python train.py --activation="gelu" --positions="rope" --attn_scale=0.177 --tie_embeddings=false --init="uniform" --optimizer="soap_variant" --lr=0.00501 --beta1=0.95 --lr_head=0.00822 --schedule="wsd" --train_tokens=175100000
Each number is 50 + 15 x the weight over its row's rms, rounded and kept within 0 to 99. Layers, rows and columns count from 0. The size before them is the row's rms in percent of the matrix's.

# up: layer 3 MLP up, 640x128, rms 0.134, rows 624-639, columns 0-127
# down: layer 3 MLP down (transposed), 640x128, rms 0.128, rows 624-639, columns 0-127
up624 096:55 53 29 15 40 70 34 62 43 64 55 53 50 31 50 42 51 55 48 54 27 43 34 78 59 51 57 49 56 82 15 52 74 56 52 34 48 44 82 44 61 20 21 44 48 27 76 56 43 66 52 52 48 69 71 75 26 23 76 67 31 55 43 45 78 39 29 48 44 57 47 54 52 33 67 46 60 38 56 35 24 45 52 47 28 35 46 57 50 48 57 60 74 61 56 39 41 77 55 52 49 77 61 50 63 48 40 65 52 16 42 44 25 37 49 36 43 45 58 63 78 52 43 55 30 56 76 58
down624 095:36 58 55 63 73 40 60 48 32 62 56 31 49 92 36 61 40 55 56 65 49 70 48 55 61 57 58 38 50 40 50 60 53 29 26 78 54 68 20 33 31 46 42 36 49 40 20 49 45 27 28 24 42 34 21 33 52 67 44 33 42 25 47 56 59 71 39 44 25 32 57 36 47 69 40 47 12 53 47 40 75 48 64 56 39 64 32 64 34 41 62 66 70 54 28 54 76 44 65 50 52 54 49 52 66 64 16 19 59 58 72 35 74 57 52 48 73 37 49 42 62 62 66 37 58 50 38 48
up625 093:75 53 39 39 22 46 68 56 26 85 80 62 39 43 35 62 52 55 38 60 58 61 64 22 79 43 47 45 48 58 30 57 35 32 67 46 75 26 56 53 36 63 35 65 59 44 55 27 49 35 38 68 46 45 34 66 71 39 44 64 70 41 44 81 54 71 38 54 55 60 38 41 71 51 41 64 65 58 33 58 68 33 52 41 67 58 47 33 34 59 29 48 34 44 64 47 46 69 33 31 56 47 42 53 48 52 50 68 25 41 47 94 37 29 28 51 59 62 47 40 26 58 52 56 16 34 69 28
down625 082:34 70 50 47 52 75 25 41 81 37 42 40 43 20 68 44 57 43 49 43 51 30 49 59 31 41 48 47 55 46 75 37 66 40 36 56 32 76 57 36 51 34 63 34 47 59 49 69 49 62 34 45 61 51 77 38 23 61 53 27 35 58 48 38 64 20 67 51 41 49 68 69 20 46 61 42 47 43 55 53 42 59 31 65 19 55 58 54 75 38 53 48 59 74 33 63 73 31 39 65 47 40 36 68 55 48 48 56 62 48 52 19 66 62 70 32 49 39 51 61 74 38 53 33 98 47 25 77
up626 094:41 37 66 49 49 54 56 35 66 42 46 87 35 31 39 26 36 42 52 58 49 35 57 47 83 26 96 24 56 43 49 29 27 60 53 43 53 42 56 39 43 27 68 68 72 49 38 45 51 44 42 54 76 56 63 63 28 38 38 68 60 62 46 60 68 41 63 62 43 43 41 44 93 19 34 55 50 48 53 59 82 44 55 26 64 45 31 52 38 70 47 32 66 44 52 44 63 69 70 66 48 65 47 47 33 51 69 54 53 52 67 48 47 09 55 41 68 60 31 33 40 52 25 45 40 39 62 45
down626 092:86 41 44 45 40 49 48 52 46 57 61 46 23 54 74 55 72 64 41 61 47 40 50 50 52 49 29 53 57 46 41 66 62 45 47 74 45 56 79 56 58 57 43 30 41 35 41 57 54 31 39 45 61 50 35 48 75 88 63 66 55 77 75 39 32 74 39 36 38 34 85 24 50 66 61 68 31 70 73 54 34 53 30 64 67 57 82 50 58 50 47 63 50 60 65 32 24 56 03 30 61 22 42 70 51 62 25 58 55 46 46 54 44 36 57 48 46 63 45 34 57 72 52 62 69 47 37 56
up627 106:42 57 67 48 51 51 48 36 48 33 25 48 61 79 49 25 36 66 53 46 38 57 32 55 50 56 21 66 57 56 20 40 25 36 53 57 71 49 39 60 51 63 65 66 50 43 28 40 66 55 70 37 53 57 39 69 55 44 76 58 70 25 75 61 17 66 34 79 43 70 70 34 54 36 43 61 59 07 48 61 61 58 55 54 25 54 51 38 13 39 47 85 34 09 66 49 39 61 49 36 37 57 67 65 54 49 42 52 53 47 54 56 50 48 53 48 59 55 61 40 40 66 49 40 64 75 40 22
down627 109:45 13 65 45 53 49 46 54 32 48 65 54 53 36 40 63 58 42 57 56 64 39 78 40 37 74 59 44 17 47 72 54 53 41 56 46 69 41 72 23 36 56 68 79 48 17 43 30 88 29 51 62 60 42 73 55 61 59 77 24 31 69 60 29 69 52 56 33 61 45 23 56 24 49 48 58 53 39 61 53 44 38 73 62 50 57 50 58 74 37 59 37 48 44 41 56 43 43 20 28 38 53 52 48 50 45 57 90 40 58 47 48 62 48 08 57 44 44 42 43 63 46 25 67 39 41 32 43
up628 091:46 60 51 37 17 47 41 48 46 79 45 53 72 50 39 41 66 38 40 53 40 39 53 50 53 55 42 77 49 57 36 54 29 68 47 37 48 69 78 54 73 47 62 50 41 39 81 49 41 39 62 25 36 51 35 49 36 60 51 42 77 00 71 32 69 52 72 65 53 90 51 65 28 24 40 71 41 68 53 53 62 65 25 39 37 56 61 27 51 53 48 57 63 45 41 37 49 26 73 43 66 44 52 42 57 33 42 46 32 46 49 59 64 52 47 33 38 48 43 60 68 74 54 68 58 56 23 69
down628 100:25 07 40 48 57 46 54 31 55 53 32 42 21 72 58 42 37 71 07 55 55 75 53 57 37 46 54 37 42 49 33 23 56 23 50 50 74 56 64 41 35 54 40 75 73 49 44 46 38 50 55 34 57 71 60 42 59 32 34 48 28 81 48 57 70 45 41 48 60 27 57 49 56 54 61 49 65 34 28 75 53 57 57 33 50 45 58 59 65 37 45 61 50 54 80 23 50 72 46 31 67 38 65 59 54 04 58 66 67 51 30 59 42 49 45 35 43 69 52 36 26 50 54 42 51 64 73 56
up629 088:25 65 68 47 44 53 54 40 43 29 53 70 22 21 42 26 36 49 61 47 16 40 67 57 59 70 48 65 74 44 38 33 19 68 44 49 76 55 35 15 70 47 52 37 54 54 73 37 33 57 44 55 51 77 47 55 72 65 57 33 44 60 46 23 44 58 57 34 47 35 51 42 51 52 41 65 58 80 99 61 56 31 46 52 52 23 64 30 31 59 28 53 50 60 48 46 63 48 44 58 66 20 55 43 25 40 66 47 56 41 40 46 57 52 40 52 33 51 33 36 51 78 70 49 72 37 42 52
down629 100:39 19 79 55 30 49 64 75 83 58 62 74 42 58 46 57 58 28 44 42 77 39 47 57 58 72 34 37 50 61 35 57 44 53 57 82 59 36 65 52 57 72 52 33 53 72 43 33 47 24 41 84 38 56 66 48 66 47 47 64 52 80 55 25 47 39 74 63 63 51 76 38 72 57 49 30 45 58 42 37 42 46 30 56 59 57 61 57 50 60 57 54 69 50 66 54 48 61 63 74 59 62 28 59 44 41 41 45 48 45 65 59 56 59 53 70 53 64 43 55 80 66 12 50 50 46 68 03
up630 101:63 76 44 49 40 27 44 63 41 65 59 30 40 43 64 50 50 49 57 66 50 56 57 60 55 36 43 49 37 52 78 52 40 61 49 45 25 58 70 63 76 35 52 50 59 44 24 65 49 43 42 76 36 27 74 63 70 59 25 56 39 66 56 57 44 36 63 54 73 45 41 33 22 55 40 33 60 55 80 64 45 29 76 58 61 53 53 66 57 54 41 75 42 35 50 43 39 38 44 49 67 63 80 39 68 39 78 50 53 36 34 65 47 62 58 54 35 29 41 74 28 42 28 90 09 48 77 63
down630 096:53 37 58 43 54 68 53 65 72 52 64 80 53 51 44 46 43 61 55 43 59 62 33 08 49 65 53 51 63 54 44 72 62 46 52 45 78 44 55 27 42 65 55 52 50 53 59 25 74 70 74 52 52 71 40 47 21 38 70 37 45 71 45 67 77 75 59 63 41 48 68 59 69 58 59 66 59 40 23 48 61 77 35 46 44 63 70 30 44 55 78 35 55 51 55 34 42 74 50 51 31 56 33 88 48 64 28 55 55 61 46 38 32 50 50 36 49 70 71 53 73 66 82 24 56 40 30 27
up631 080:63 75 52 52 44 46 59 80 81 34 41 40 48 45 67 27 52 69 56 57 39 37 61 64 50 15 52 53 56 59 34 63 53 24 57 45 48 56 31 50 53 75 67 75 58 66 52 38 37 48 49 36 45 43 49 46 66 36 76 73 32 30 29 56 75 39 68 52 54 49 44 48 34 63 66 60 34 35 79 99 39 43 49 28 47 45 47 65 55 58 51 30 66 56 77 58 41 40 34 58 56 40 24 40 40 42 75 41 53 44 76 59 46 36 37 50 39 58 39 29 32 33 50 15 66 25 47 45
down631 094:53 28 57 57 40 60 34 63 37 78 89 36 34 68 82 17 54 46 35 57 51 37 58 38 54 26 64 40 71 40 43 53 34 49 59 45 78 22 46 37 40 33 42 51 53 69 56 61 41 39 37 74 65 33 29 32 34 79 55 43 49 47 50 39 49 58 45 14 44 42 21 58 47 56 56 36 28 64 54 27 50 66 64 31 25 43 53 30 78 79 65 57 63 52 52 60 52 61 59 61 44 25 44 69 66 62 31 40 45 40 36 38 51 29 40 58 46 49 60 69 54 50 49 57 75 70 77 54
up632 116:38 51 50 42 45 32 40 15 42 46 55 52 49 47 70 42 33 43 69 41 62 74 43 47 41 69 43 31 53 54 92 40 42 44 32 64 83 65 68 55 32 25 20 23 61 53 77 59 44 37 40 40 64 48 38 48 48 41 52 80 86 45 50 59 46 20 66 47 42 51 55 63 53 50 55 56 56 59 52 45 23 70 77 31 48 31 55 47 60 24 52 48 63 49 30 44 43 56 32 33 52 54 39 85 39 12 55 54 46 54 30 28 61 45 37 25 41 65 47 59 66 31 58 57 72 53 61 32
down632 105:57 67 49 62 13 24 52 41 51 61 50 41 53 66 28 65 58 32 69 34 47 60 57 59 63 26 34 49 38 57 49 48 81 55 58 52 40 26 54 56 56 55 47 49 50 53 54 36 38 47 48 61 46 25 44 50 55 61 64 43 45 32 39 15 75 53 41 58 32 21 50 14 40 54 50 51 45 24 70 43 82 39 45 59 52 67 32 54 51 69 24 38 54 49 29 80 51 50 45 68 34 35 35 84 13 45 54 57 65 45 37 75 21 53 33 19 45 64 63 48 65 42 47 36 29 35 42 62
up633 093:62 52 59 60 63 72 56 42 24 67 65 59 42 36 62 18 34 57 83 34 36 38 37 52 52 53 54 52 38 79 64 64 46 15 63 41 65 54 44 76 68 67 59 37 52 53 13 56 69 61 38 31 50 51 35 38 43 58 68 40 67 35 42 45 66 61 51 58 46 57 55 53 40 43 52 59 50 36 60 54 48 41 16 42 65 40 53 68 60 37 28 57 00 48 46 56 37 61 45 47 41 15 38 60 43 50 77 44 47 28 53 44 47 69 59 57 56 38 50 75 53 52 53 87 48 68 73 24
down633 100:43 69 40 52 54 84 82 44 49 42 61 63 57 31 29 53 60 48 35 60 56 42 37 44 44 65 73 37 50 47 47 52 60 67 56 54 24 38 46 36 26 46 41 55 60 54 59 69 58 47 68 27 05 33 79 57 42 44 36 46 37 25 75 50 60 50 49 49 38 31 33 51 56 50 56 40 33 41 41 38 30 42 61 30 16 44 58 47 63 36 33 55 78 48 51 50 77 29 39 39 59 59 49 21 50 66 50 33 40 46 85 28 43 79 54 27 45 34 49 26 84 45 75 56 50 39 49 41
up634 105:51 50 25 70 19 31 44 45 78 58 53 72 36 63 36 41 45 64 60 61 62 40 38 28 30 33 48 52 69 87 52 44 56 67 51 60 60 32 70 48 47 44 56 50 62 53 46 33 49 73 76 35 47 37 28 67 57 66 40 51 53 53 39 57 58 34 66 60 18 53 26 41 46 44 56 12 54 64 53 59 52 00 80 59 33 53 26 44 34 57 71 48 66 49 60 49 52 68 40 64 47 64 47 63 49 30 55 49 49 27 63 25 52 49 51 51 22 47 46 46 13 55 50 28 41 61 61 56
down634 111:53 32 50 46 68 70 84 28 35 45 59 57 65 52 37 55 65 68 34 60 27 53 45 45 53 50 84 60 61 61 65 54 74 63 50 45 56 71 42 46 26 64 49 32 31 50 42 70 46 42 47 41 35 64 27 62 52 33 64 72 54 30 07 29 49 63 39 68 52 52 45 22 55 51 51 47 29 52 41 44 58 30 56 55 14 69 34 48 54 33 37 53 56 43 48 44 41 49 60 70 58 67 54 60 39 43 15 46 51 56 50 72 38 83 35 56 48 75 28 35 69 60 36 67 17 24 37 56
up635 103:37 38 52 65 51 43 40 34 85 37 68 56 63 60 60 26 50 37 74 55 61 41 53 07 38 60 19 67 24 37 70 56 30 05 42 13 72 47 54 47 49 71 75 47 37 49 48 66 50 60 66 58 57 51 40 54 56 59 46 48 48 41 40 58 56 62 67 09 74 50 28 86 35 50 51 31 37 51 52 58 54 60 93 59 36 56 43 45 51 71 40 41 50 57 50 50 48 42 48 60 46 48 34 45 84 41 58 51 47 52 44 56 69 53 28 47 52 67 37 36 40 47 29 44 53 48 32 57
down635 093:45 52 39 27 64 50 62 67 51 37 47 61 41 34 33 51 73 47 11 32 49 55 51 76 77 61 81 20 54 74 27 47 57 78 51 68 43 58 57 40 40 26 25 42 46 51 55 37 28 35 14 48 26 35 52 64 29 30 45 50 42 29 46 44 70 52 43 86 25 39 65 35 31 54 45 74 79 39 38 50 50 55 10 66 51 55 55 51 57 39 64 44 62 32 32 38 46 44 32 53 64 49 70 56 28 61 40 48 45 41 53 29 52 45 59 46 34 27 60 52 59 58 48 47 31 52 57 55
up636 108:36 51 51 58 62 33 45 55 60 62 58 66 84 27 38 40 50 57 60 37 40 68 40 66 65 61 51 52 55 64 61 61 54 59 55 59 61 63 29 66 39 45 53 53 50 31 60 31 51 66 35 42 37 69 71 38 49 09 53 61 53 62 44 42 77 76 46 10 25 49 47 55 50 43 72 30 52 60 45 34 58 32 98 33 28 52 17 45 47 55 64 55 38 29 90 73 48 65 64 53 39 50 65 78 35 51 46 47 43 47 65 62 55 43 57 21 47 62 79 42 58 22 52 55 49 47 59 63
down636 112:49 73 65 89 83 48 42 66 81 52 46 63 54 44 41 67 41 39 55 50 69 44 43 62 76 49 37 41 34 52 56 46 42 54 27 55 39 47 38 65 46 59 82 55 26 47 24 27 41 38 36 36 63 68 48 71 51 75 62 65 25 65 47 51 54 27 66 35 41 61 59 54 49 40 19 65 36 63 33 55 40 64 43 29 52 29 76 56 61 61 80 45 45 54 28 26 35 69 78 53 30 35 50 40 70 50 59 47 48 58 62 44 59 20 48 61 51 54 85 44 72 47 32 64 60 38 58 60
up637 112:70 34 37 34 49 82 27 54 59 71 43 44 23 70 60 43 65 36 61 58 25 67 54 44 33 55 19 19 33 54 66 70 38 54 33 42 51 47 52 33 15 54 50 39 72 42 54 42 41 53 56 40 42 50 62 69 76 56 46 50 47 50 53 79 52 24 52 44 47 51 44 55 40 32 74 43 50 47 45 71 55 74 34 62 44 65 18 59 50 19 41 42 59 68 51 78 32 43 32 50 53 25 41 54 75 43 55 81 48 41 49 52 64 37 55 39 49 47 46 47 84 33 66 31 22 52 22 61
down637 093:35 63 70 62 53 26 79 49 29 36 59 36 48 18 54 40 13 48 32 12 61 32 44 52 46 43 65 59 49 55 24 52 52 52 54 55 52 39 49 49 71 64 58 34 41 47 58 51 54 58 37 51 52 59 35 32 20 40 23 38 49 76 40 55 58 77 37 43 76 44 57 30 62 49 03 71 35 58 52 28 46 31 58 40 39 52 77 37 59 75 50 64 53 18 60 29 51 47 58 39 54 61 64 40 40 50 58 42 51 64 37 59 44 37 71 50 60 65 08 44 31 58 38 67 58 56 46 45
up638 120:52 71 53 68 45 57 71 25 42 51 51 52 64 37 79 44 62 74 46 30 68 66 56 40 65 39 48 43 62 56 67 45 39 49 64 42 49 36 45 44 47 45 76 58 48 42 41 46 45 58 52 40 23 27 38 71 73 44 51 30 52 56 56 45 69 60 61 36 38 38 48 40 70 70 42 46 99 48 33 34 38 18 58 45 45 78 50 60 63 72 52 48 23 37 70 56 47 55 42 63 72 52 33 64 55 23 48 75 40 35 43 61 53 40 60 14 85 43 51 39 56 31 59 29 56 87 53 64
down638 087:43 13 46 31 42 44 22 60 61 35 45 50 54 50 39 52 37 34 62 59 49 44 45 44 27 48 33 43 49 68 41 39 79 48 34 70 49 57 68 54 53 72 23 53 56 65 82 57 59 57 50 65 49 54 62 31 28 61 47 42 35 56 54 60 28 57 43 43 61 60 52 66 55 38 48 56 09 45 41 60 73 76 63 44 55 30 41 25 37 30 66 55 72 34 27 31 28 42 68 42 49 47 55 26 08 68 45 39 65 45 51 57 30 69 42 89 25 42 27 55 59 66 55 59 55 30 49 51
up639 102:88 42 48 07 49 39 44 10 47 61 50 31 63 42 69 47 67 60 61 53 60 52 33 61 70 42 69 64 39 53 49 68 60 50 49 50 26 38 52 49 74 45 53 50 21 47 75 22 75 71 53 67 40 36 48 75 31 74 47 46 47 50 28 26 63 77 34 65 35 79 65 40 57 36 49 58 54 48 47 70 56 61 27 30 39 60 69 74 47 48 46 43 45 21 38 58 44 62 58 53 46 46 70 32 48 59 31 32 48 37 78 60 62 64 40 47 41 40 26 62 59 54 29 54 39 61 63 49
down639 096:39 87 58 52 49 76 62 59 72 41 59 53 52 71 31 57 37 45 57 48 58 65 41 40 43 48 55 60 70 31 23 25 49 58 63 16 54 50 48 65 45 54 67 58 69 44 76 41 46 56 59 50 53 45 59 36 48 41 51 51 59 28 56 47 56 41 81 46 53 38 30 61 46 73 64 76 33 44 64 37 21 71 77 60 46 27 56 37 32 49 12 64 55 43 58 08 46 52 46 36 63 35 27 49 26 51 74 71 65 56 42 66 25 32 40 41 73 37 66 68 72 42 48 60 47 35 43 35